Part of a small language model's weights.
Size: 9 layers, width 96, 2 heads of 32 (1 for keys and values), vocabulary 3618.
Each number is 500 + 25 x the weight over its row's rms, rounded and kept within 0 to 999. Layers, rows and columns count from 0. Numbers have three digits each. The size before them is the row's rms in percent of the matrix's.

# gate: layer 6 MLP gate, 256x96, rms 0.139, rows 222-255, columns 0-95
# up: layer 6 MLP up, 256x96, rms 0.132, rows 222-255, columns 0-95
# down: layer 6 MLP down (transposed), 256x96, rms 0.132, rows 222-255, columns 0-95
gate222 113:503465454479491479495529523508502521538526511501525509482508553498505473464484515482497512452487498495504486467488532508493495462463533468490550508484481497520456505507446469429476533502519493490443534501550508500481504483500491515468506486527527490496467513527487463481527486538475491484
up222 100:490473470490502485468499492493483460505493529508533558486555519504526466473526515492492491496503497473469534472445519503536516481490466533504476495550526524512516509489501513480503533513459469534439490510510513485481542525516500500488549509496468495548549484457517473492522485502511478503
down222 106:513540502502545567454503484538502506503465485483528498508516493548537519459488481509482478499500497469518489482479535521502523504460467499499535511533486490493514507526496495523495573519492513543489508485498551485517502513474518466504480477482496521546477502488524515517531542559509513474
gate223 090:554487521484490496516496512504457511513496459497536527506541519464507502471477485556501516483504519521464481480493495469463491515515508489493447503482465521496521524485501493511483535491456509518477468474479570476514470491516524478521483470513505461480519497457436467534476502496462498506
up223 106:505505486525491505514484535541531490562524522489503513483488496500492528454468535453503528495525534515514564452533509485534513503507513514469495491493470491504490518538510470490463500500554498493515491503535471492512507512526494584465498515536468520495520495513500512481478536540491517493
down223 109:521504463472515514472493477465504473469492445478498505514501510512545542516464425495535486520517464499476514528514500484526529533531501513469473483449472499504508482508523480542521563460513488498485526514519510529477517468489517497432520509505520498514478499523487480522495482501510483524
gate224 092:488516506522472491507480477471480517505543502513538469504501473500518497446510561472443502488520499523509496535493519560504541467487533489471500502498433496487503490501512517511505519507478528525509468475557528532477486497497537476555501499468469489498504513460497503470511481457521511508
up224 096:493516502506483505486534512483447482468534514470516489509518500502547498506568502521477476540490502508460442458537444514497495531573508495514499508526485511529531497497528505480529474469488470493501509525491465514528508504515498514523520472504528537540483490481480512519546470478517488506
down224 095:474485505499485436524496506469490525510505490523495523536446492489445524511505525473515495507551515493499510512531530482533494505440503485523490492471490473456483498499449537499493468556511517493487480461548498493454503525501512489499547521491491467492507544536490514498502508473485504543
gate225 104:495474490494487525487512541513540547523548493549493508514473521473478470461501528511532501517508505512518459480540511475500556510523465504497480494534486448526474496482503499494523531488485463506545495530515484532507474538546488520537505511514485466505507570533485510476501514506506478481
up225 093:479535519494428494527518486488514512455482515509497549515487507519536533570481518497502509483495489481477440471501483507484542517485487484508500518432512528495507493479498549576497458494481525514496519505488480518502493481498464498521473500507528505464514497476472465510494481507488504522
down225 100:494472485522506505486508501530481483518524475539496557501446472481481484458531504510516486519528473561507504507550525508485518487480487467484508487515498501492471483478518474483490495484524478523530521529456461496544498504471481520479501509529480514454463548529487523461485536516506447472
gate226 110:534507434521511443478478501518494545548530505472493526517496495473498545464467469461521545458502522507497464482479492518532507458499495484505458516513546491497503522490481498512460511503549465490485491481493527509463510513475476469487504486456491473490501492517487504485498499471554514499
up226 109:545503524470498479535444460494541501527482503467504505523503505544496519479509504512545495463518508458475514532510488500561446507509498472480540481509461510511466489483494514482468506488468505485487507510547513481484485522482517513532429508491492521487458465495478513497481469506486530530
down226 104:506536486488477488482506483493539498450485513455469476477516499477485465483498458477488447503504504458546510520511516479512522518561529452488448502496541518453519485513491484480501521517501529485461448505511479554517493534532533516498504493486502501492493521500517492459489538504473524504
gate227 094:446504511514490520492500545469510509499520462496492443508528545533525502478471509543473478523499506474495514541496474525508530516474544499512479507495508533517507463491491520504508558545494517520507479488516465558496500475468512490545529468494501533489495460510476480434488487497500505479
up227 093:510515503472514490510475495489506473489484521497591512504496471483448490462508518483469461472483494530514520482515519503531462447507517547486461502523480504514493520490483472526513533498490493476496480500457520504478473520501523518474530521519522504493516440499563537503518498512542511530
down227 094:441503532484497458482551478506496491514510479527477478526483490551510502540470432523474486520479518500454493521452475505516480526479494456501492482464511486466481496528524513525509505522527519517472557462498509511506505517494469468512499476476523540515511511496461532510507532488508485468
gate228 111:519465496503522551472506519520501539546515486521560510477526488503513517492502479487483512499479465490496523489431466443528524498481524492504524530505557479494473513516469506484527513498499467458495466515477470492548496567518488487493463520469518508497493515493498451502495484486503473504
up228 105:498558515492463484538498527509505462510508467444476483482501525519511509534496489518452545490484504507519490502521462495495540564499534511515509474504538495474527448497508478544519493529509510519506505503492515504542533471487518462505487452482508512532505496511527531521493516486536451532
down228 100:485484521508505501489510552484525495451491488487484514537482512488510497517486449517494468481467497523455533518477513496466541495439512509512493458527499523485496499516472454499481560511521463486561494488515512528529501502470488490488498513511515500506509494519477537523477481438558483527
gate229 100:537494479482479473529492486512565536501507517495567550512494540508480462498485462481502512477533518500518525533515488522518533524508529489475494520477483468489466456505492480529471489505477520499501505487522505501477472522536502503504525461485515519493474488532549419531516499517509502481
up229 096:543485522454515487510479492467525490508502492545497532493491500466485449496437479520530461511513510448476489495490501474546488514512545510517529537487524473487479503500528499490459499507509498492461504470512529546510530526481506496509457507518485470510513448495509477520539498558513524479
down229 096:531501472476487504476466473428522537524456474538520499493500503560498506491485491523537490513526455488523479491515511515491515468552498469486536517505455500471494532497518466538510557500506472479511523482508494524459472512490524503483471521491484473479511517500482515450534527496502496474
gate230 097:512438526502457516528486486524499512547515507489516494486483513501539494536514512518496511508466506540465510449549488471532491518469474489479484486489523519548537508471489546514461503464468466506487506508515501494474494494506472483527498519492554484532479481522479501515481429491473470495
up230 094:519490499559490534484468539472481515465525548447481472486492480507462462486488496524516486470518453515518509504529537539553492510528490502488477462469477459484476485479491479476523503485475529507487495495481518463486481445533496511469493481488493506502511487489499489473504556518514491454
down230 094:517488534491539493487486506490539515541541537527545487489518507516537469525464499502510529481493536531492513499504520498533496491512513498491483539475512493530483493573544470517505432500512491523485484493483512520525530497499483516470512499534502503484488520492508468526544450491448549479
gate231 117:525510476474497520511464470510517519506514516507453491522499459492483506493506505483520486472533476507472518485477547483464480499486556516491461507490471513548484514513492432470493545540533530456491489543493534525518482545499539504491518487520492502442524497516500515472495502532477470487
up231 106:527517471486475551500476486534532504516517530509483492511516472499529521522493486502520498508505532464479546461506474510485498497531538511511496493474518499513460494544503467497504495591441536476451499483523511544500484562513485504496522504516470515470517498490488489509483542523499476507
down231 107:519551515493496479500528485431509548459461525503507528500489468511530504468505527514495512479540462524454537450526494486501510481488520504513437524487469545494514496497479498530505522537487522520522475542521526476494494519511492485541505485481520500509491505517491498478566518493485492476
gate232 094:507527514529538488507483476515517490491517528508495534487493479511540508501525452522477530526475528509487427510499504468505487478539495511492471480498542524505517509550462506490510497508477440498508526458495483523519514529514490528506451490497511498484460563438486457500483494492496482529
up232 105:492523540506528525540480461474490522506462494492503483517490508508502561492518530505515508540503538508459497524478460523486510522480517513514464498472463494504459491506483527451521508483503486534499537519466514518504553487512497480481540495549533537534495487522456502512525496490469443477
down232 101:476486486475501504526471485492481497503583492512503503478468541533476526514556545494526455531460498494483482531475465486502518486528507470484500515492543480479469491524500499486534472486488459521523472489468530479490465535499507485547536520495493517506498487491474487447506483493504454518
gate233 085:498505501512528536498508446440489489506518488507514510479486489487476463490522507554478454484490483468526520511533465486504516485507520493518479578508455551539543533484530492506509506496543488502498505515471492475518509482484520505479446514531521540516489499493506499478493480551499536508
up233 093:473503544518459474476487453469525523498508478479504538498493510530523494514506498519492512505491532508547551572471527551504491519470464452487501492472503521475534493514510531497509542478501494452494492528499508506491476514494479449526505458502484468516478512480500474522491520484478532459
down233 087:500464507493528523509522512481439517499490498504501474490510492497482509532487453496529564468505500510470514440504516508503491468481525518533504509482521523496495497467522560559523491501502548510497525481505527501489491474499515563488490497469489508475546527502492565511501522503463496462
gate234 103:496570466507477530495502501507488466514501475510490476483529469489502464472495453493493527507499476544476482488430502481545516503512509544512466493478502501462501540514509479452498493468484486473511516450516513528516522471500498487486537499494504512500536454460516503476487466478542467482
up234 098:542516478524520446552524494529485502508504505529465459497493501507551515523493446475529491539503444544474493486487506484465504503533483492499468489500536466500469488498460482486503505461511457479455507510493486531474504495508504480471486463482520459527493483485512523454497475496485539490
down234 098:516485481516514498514501559497491494495488467502526465497504513492511462468468473504517522512443496531513548447524501492473490489520533528500486495460485498492502480517522511496484484448472484473495504475487517541478462478473534515493508504484457559490538521534546484444485513479486468474
gate235 110:536484502500552513562495484522517503493506458495511486493543499497483489463488499494533518492565525496473544475470505494469526498514492496485484492529493502522500467512490478475505564503509552450499479517483503535456465497490515493500494451455502488495506524491459499461488502543539521495
up235 101:533484496485524498522501523461548501446501489501448500548547493512441511535511522542523478515483524501518520521499550500471513489507499495496515503463513478473475455527540517506512502459459539533506486487501514539519538527530497526477515485482482474500476522477506516512506530471479515527
down235 102:506558513508524463490518510505487496506494516506479529491499492465532508518529457537482481483482503492515443518500499487519505506501501510474482489472503524491556500476485464483504563537524441485499465487512522476554556452517489469533500532503509476494458500504522515532502491491541527512
gate236 094:512521526481534498549533520496489542532505469447552524545516530502522489490485505512491521500501533507549519519505501490507535525497494483469509509448510517479492448471532440500488500493475529508502543504481494501494486498496528544507483531480484503481519479521485478480472449557519501516
up236 097:577498521522503478526487509500478534491503502531515489513507515462502523472489533506528541481496489511461529499511514490504508504486514537486523481472513512495478500472521496503465497516533524501477495486479525467542502454517454499533473517528466471440443499524500509457449509499524553501
down236 095:525503523512480529487461502445496506480470482475476476509483467537430499495519543516522498490493521460486478440480519488471499502501486495512521549554500548486494491481505511518536489552494504494506507553511509486482495515490514526489426516480477486481466507514476528495503484517477504477
gate237 113:486512485474515517528519505494532490510530470467489513459527522499481494499506490480481516515527539519533517478472505528477513496488522508476519498471494475508483515550466514492562546498511514504446457520521466498457490524469511476541523510504550468476493494471481502446509529510564494519
up237 105:522469505531459481444483497508508528476517521483456482509441536515508472476480503514513516492491537519473477515519515495471501483470489494515519469495494525510477480493498505493463502489526469453546534490488534526520508497509507513455452509511436453503525535531522529543493519495471488478
down237 103:510460505511504491486501481472515453478473517486491494486489504465498475509547493430512492521490510494484449479482485496496505478472496531467501490539516539490490438470518490524482505469523534558442538471486504462511489505517512481507490496489468440478523497495506488439495511507478492488
gate238 098:538520498512526526497504507476484491515492474462495514524508521500443519529474487509510497522550578541507526466491482482512512470529512544499486475458484484506502500508487516524548498522518531522484514511477529502464489531486498466496500524485572525511511509478523436468519495517510523519
up238 108:493484486503482470496490463482517509514488530473507467470457459474523491527472485550494532465495473488476501521542470499500505456503469458549546489489493534468487527493514526504496497519505529496507530502514516511485467487518525536494500575472489533504511525514510480502480513440455488473
down238 108:495474476517497525452493498456490492534502481521527486490485533477515538487542492467520508520518518505539413525448468498488508465466519509479528479514471501477503519462476526493504459540501492515537498453517514499519499516524512457542515514466502485497551499491508524487472488513478501513
gate239 082:507531480453513449548488501528488477525501506490472487507503483512509504493469486465465494496532531524479503429457510513487515512509508480540523484487463532529489511489469511516463538475522497495510511480487485481496482556513544525448499491519476514517524504523479514467448505544531479520
up239 102:512488513475484481500503479485517472501481521488471544520454506536525467497508502497487461486477495559496540534489438474506480473457513491514481494522454477490530545490526489545481478506505430480504512474486521478529502526487528535490489508534539518502500504502529474522552479497497496476
down239 104:497543515536525464471476508516517433440553512527500504459460502496523524494509509504490459538505472504508554481485487502515523490504487485476506480449495424478551525496491483473510489500430476484515474508484508501496500484500517498479497518505488479475473522511508498525508474484515494505
gate240 096:518464495480498453481473532516529530544518493535547502505505511518519473503502481544493460508488517512493483462518482501512523476508479493506529527419471477546499474475472537524529507534488445508507520508483496463479500494515481505494499497442573487501516514520508491472504512504514508504
up240 107:479526527507513494523490555517500512497468520498511556486510477495511494457480533509473510519543582461516528506482506481493492470478482494494515501521501484504502508482492533532508498537448526465546459463446475475517500552480508477498509504531474504494473548510519497513505495476497496529
down240 110:492482491501500529527490505478500438489512481498518518489488532503533528500516535478508516494514529529491500504496504520513468551471510443490485515460491486510525539473516491490531435485471517493499495456518479542513531533497495513533481469551476523494505504464531480542454464491463461490
gate241 109:515446505477515502484440518516524511493504517468513485463522504477509447491489489509521509478534566465474460537523470530482511482493552483492523553485491504515474520453493497449468499519496507565481532491478500496526506506522505522482511531515511515476475445506500512502514501491521507500
up241 105:514528466494534493465493474513484523497508520518515512489485501504487520517484476470511520474468449494488538489489536434528503518548509511542531542495525502524550477522497497502494477504479497522539474527513492503468526520464479516466509517537503487565499515538518479530493488518478562518
down241 102:519547521519500551517457491484461522444526463501486529512519516521531535485505492522486522497477493508507540462528490519492517506456541496527496485473508506504522500516526535535487514439494472511429529547502552474482529502481503469503493527470485523497501519499486465517508499503492504489
gate242 096:507486475486472487506515422522525496502487519524506489521477500478515507486467502464480483513483524499495475473515521527501520485575497532521545464510529475497444470501508500518543529511454474577478504495487472506481505533468508525466542497531499499517510508490505473486491523508498479528
up242 091:522506498491537504494462557517485513515501488491543548485503507496499527462483478521548526450561524511480520498489497512495517495511506512535484511487476528478553522524502503448503482507488511509485499479484469482529509501522493450537556524564515485453487483500506498502474499526516482467
down242 099:527503480458496506460474489571503493536536519508543499493472542506496513499544471489539507520525515489512511526499519503530483471484524477510463538499477498506467561503467526454463473522472479504520518530475515476500533520468504524497552490518502509478474536470497529490502472495493511474
gate243 111:544509496477462536528488492506552513490531459527489489479521516479492509506477519500490497500518489505518525474503513471469492489500495516488511515466504477530482545507484494507534485514494490442565494451564486518477497494494511430515488474479528489490458529500497535485517549511514542527
up243 104:492459496538508469527541503490486506502479500467538465526482445471478487488515498501489507488531520505470489497501473536507484528499500494530472505540471543479483519515534492467538503493529542509489492569477464476472502471454491528516475550490540517481492478500468477480545502511482504475
down243 101:485511498502500490491470499478511551546521489534476533467520505525517489506515510502523489541517538498511538504501509490483469465487486493494482495498503501511507558522488502526486422536516514476504539444544525497469562484529529471493528505514540444533476536511498507513491516490498493509
gate244 111:528510460471515537534479492539544489479524492520495452536516478521515526451493482485482528503522514504481507504432540478491542510522491533510492497488502485500429508484492493457501523536491510460443495489487504520483479514504453512500484459504484489467516492455497537525499503509502478486
up244 109:481477502520490471531503489474553498504514495523507507549483474491477486512500517508520435489507485527468541529524454496470515467469526529476502520473476489524516503524511483485513506520513490455482495511484479503483518486464507433551520516476470530525488512498495491461483499541471489568
down244 110:482528459467468508475467510496455536498482494544493511478491541537480553490544500501463474528521499530472456473463504500485512505512503472478528502481482518475439523496501485583475501480523490491492484491500485548498512497500498486505519539503505524472495449508519486499479510488497478539
gate245 116:498509421521506514530470504490521515515522504501500490484480535478484503526541465473523533488486505529504470486507529504519487511512519532496474501516461484474444493501467458500518538496485524529480538472494453486477505489496478499453502537499473513453501533481541499470511552499552497489
up245 113:498470493518522480482461528496513447524530521466520471510514458512457501511504501526494459521515497506497488487541511562467478534519488497458481497520458435486492526481520486475514507471520497520469489522541529498477492472528515485494511465449509482534482485511531527465548510516495508508
down245 108:511569516541507470538457488502515499484491490512512522542437508507527502466454528533448486509499499483462526471539486529501514501467472478501489518450482465497533481470500532513505499499433526505509507558514525474512493479484501491486491491502459477509512495496519485485492502521474508486
gate246 089:521501506473491493481499515500474488504479499506574504522511488499500493533517481518480504436519547480462478491494466510522478454508527536512511485492447486486482526464501491492512508489542537532474535529488525496527479484530495536457524515512518508440550497515526513474502500454532485512
up246 090:472502539509510489481538506515474524512502468504521479538515511519504557506512487525486459512474483503526485533545490486536498518522471501537460489547557482468500493483501522464505531489533506505518511542492513497506531481456478496492520453483526492489525442505462517458504488522477453507
down246 090:484518530475487525458533544491476517486536473546498499476480503488459503513494508495476493445524517497478480521490486516478492463505496442504517492484472473505518499489474508567484495514509548511542520428514474505517515501503526463497496523512496532498517525521525519481474511468530527552
gate247 094:468510452476446508524476486497547503503477495524514463504543497478489500482507487513499504489548491509460464484466535508530478450543516546483506530493464500517529560480469504499470509506516512505496495504494486461552516495493504499494499544532527502437478526486514527524524480485522506510
up247 092:505480491493509499537545533488510449461467504477475475523553502497504475484506514515498483498455512519510535488488535521512500516500511475533460481478533487524494461538533527474503481537498545495494488475463516473486516499469528484490525482511499471541511566508494501496451532505499546543
down247 094:486487503532531470497502454542459470465511510506491538500528489486515511509476530471522445514499491521520513498456522519487535511476497504475476490573481512488535453561541505487516468502492487485477458513491496528500508534534458476518502508542498496529501490484525495515503503468491459521
gate248 097:468475472486490463496480504501506507520522528505553521509529469434495467519490523515518513490476504494487504546460509453514510512490510509502488489507527499461485564446475490514510517510494526513493558491462517472476463520479503505488461492514474486496546497492469436499470490510541498500
up248 104:479490505521524509449510514503474552515515477470528544481507538489485500544514505484480502517495532513546501467493520499472507547501518464531480539512470485525559501537534486500524495524490488508486479515472501504501533521472514527466531541437508533484487497511521497460544500486502465482
down248 102:468519440470488517448539533503480496485495509514512512509476515479486492502505438504519514464462495512496486491515510483507509481509494490458496477501469485514491445450476509461516535509538460513498497496477488457520531508510544536494504532506531501490485544522536525486539531504488455535
gate249 101:512473498461441465554520460496520476540487469490515527477476519512532527495521463469539485516460505488510523517518509506487515477500515534518520467497504513520482499497461528465514511496490463510521500493494482580494539562515513526514471503484474519500514522469514478519487527507515485535
up249 106:514451500476469479475541496461483536480492494519508529503497483502491468478517524443504430503515488522459523473475511509518489493540489536526504515502513494498502511506472466546478486503490503519536565485531534555485510478483545494513495507491472493484516499537491484531551486498532512522
down249 100:512491530505472481530500509496518490536475494488540546507515494506474523532500482456533495472513486516495475492416529485505519516515551548509488479487530494518462473435498491492488519500518496494527494481504511531530558441493476552508511534501486469514510507497462508515505501492481477489
gate250 092:520514490504517502470467483512510487513480528479499496522479457465504472488544468528506440477514535488498516525540522528514536497497478549472501525525430459490458487535510513494477513447493525478509463501489515504497510541519518502544480491521501464488532546486511503482471518495501463492
up250 098:519518505527519499516532529458516481497524538492506492505547448497494532528452486486481471468488507537519505460494514488471522518505513490497485539481495482472477506541490487478511505473523547483528519565505478519495464492470489471544477506471481496496492510562540537503537530488501473482
down250 094:501522523534478517499506486439511495477465497493479491507532493486483487496437462534463498502481471473523536530505479550532485558493498494497516554510539514499527490484473490516478492530518533500499513485543463466534465495490484494497537492492486532479532469501504546484505503517497557503
gate251 112:512492459476499528494439527518511538496505511496502504492495462543502487470544510473548502490549513496526489492499476513552528494506450530506502519483479533535480491521477483514473552484475505485521489460510470480511506529466507534475529525513533520485500498511448501519482462490489550530
up251 110:520537506500500509544497494507494471457486470468508512545557505476496514529450508523489494474520568454509526492483500466480559543546521464528492525488487515524501476538510493493487487502500491528509532539507498493495472444505499449496500496479540508519502467500508500539508482487500497494
down251 105:492552513487514501543490458543487526482526521461494509456561509483513520537471543510475499468505537536487496503448508521503513502482515498508485503477509475484556517500510500465506467478517492519489513473519480542493480530548538471518536491519503505473520503511526488511483492509522565478
gate252 109:501498474517536484510492516518478533535514493502532488474454518534507451501479512484497542498509501522517479463515502477487503502481490487507507489493470436514488445506462504485434515478473497493472493473505432475524518525469476515498560529482502519498504539520495507501498474476539514552
up252 108:507523510476540482526543503480556496501469472471522492473518513512466511512452498533530476541454498450509475506463517513504527536504521506523529526495523481510507519556495522498499512460485483489523486480490498528514531496436481497515458505478463450488504485518529485467502512489488538479
down252 105:507485459499468514473495538562477493509446415476520453492538482540478488489481439484502490546494520469487499514521512540484536503488498518509464477501524507477491521506509488517496528481473493510497501498516473517527519480468512541495508501495480460549487498511530500466490474512499482511
gate253 086:467505531493512546494499523486510465547493487546456449488493508502504485520507481512522524503514491462483509513503475478518530504498558532540483552511513521500511474536513551492527496473512521507495525486525508541520526555510472504477459524529483505501523498505452529520481464462514473482
up253 091:478469474524526514528480508482462490505507487536486525508460514516463506458473520547468491502478461454478490532534479464514482449511479559526559481467493516451469508515477469559480493522484528489503505480472543536522494498488513511518483516516499510500524497493475502505506502513480483496
down253 089:525490521483493459503502510548484476504492533468489518504541486510500513491498520504468457539441499496551503484449478480504458519498510473470493471504499479499516513519539537485471499511538486509498492540500471525454506477482469477501527461557508511519458453511481483503521497520545506530
gate254 115:482536474495529498465518478521515485537530463502529514477513478512481502504537481446512523472542510530468510482519494478478505512467491548473513517482458531566456486494507478524493540506513486446458498498532517457493503518504517505464506483501516520515492536506512459465477482491486502537
up254 104:502495476495499509488449476524484498499491521532506492450489476508537493487512457483515463489509486508485517485486542504524456488441575516488503499512523491493489525460491475480492473480523484542537493508494482480463495493523569492525524464528498517515465470473503536477517522521549510502
down254 105:482479461510500508460518534497510450519536472512473522496492489479504490510518547521462526464511497510516454517467520491502490468502477499482509527523495467532511516460445479479505470531484502509494507461547461499538520552472489499484526488546489479517464516466516511518536516485452483491
gate255 086:467500521481483497501505476508470489446442538489518476478494494502524516545452452500487540493536505466485517519523502533562493501502497514504525504438482513528470496497514537520470495517481532509506474488474538515494533489507494483499494505496495506515546475528536508547452467489516532490
up255 098:510554501478510482530497488555485481501460517479480538528468477524492543514497466476468499520501513495533543500499518526492504518491498461505534516401482509509513510490466497519504521472491514472526504488500485526510540503515482529506493472498511481518531473566511478505504511443512485504
down255 097:479525533512511499478524519459510516449525538493525492496500486543492482495502567532521532469523475517492499469503502486520525476515507536504489497537456512483498460490489465534508517475505526533477490513474519483449431520502490498499476524507459497488528517529500498492528492521480551453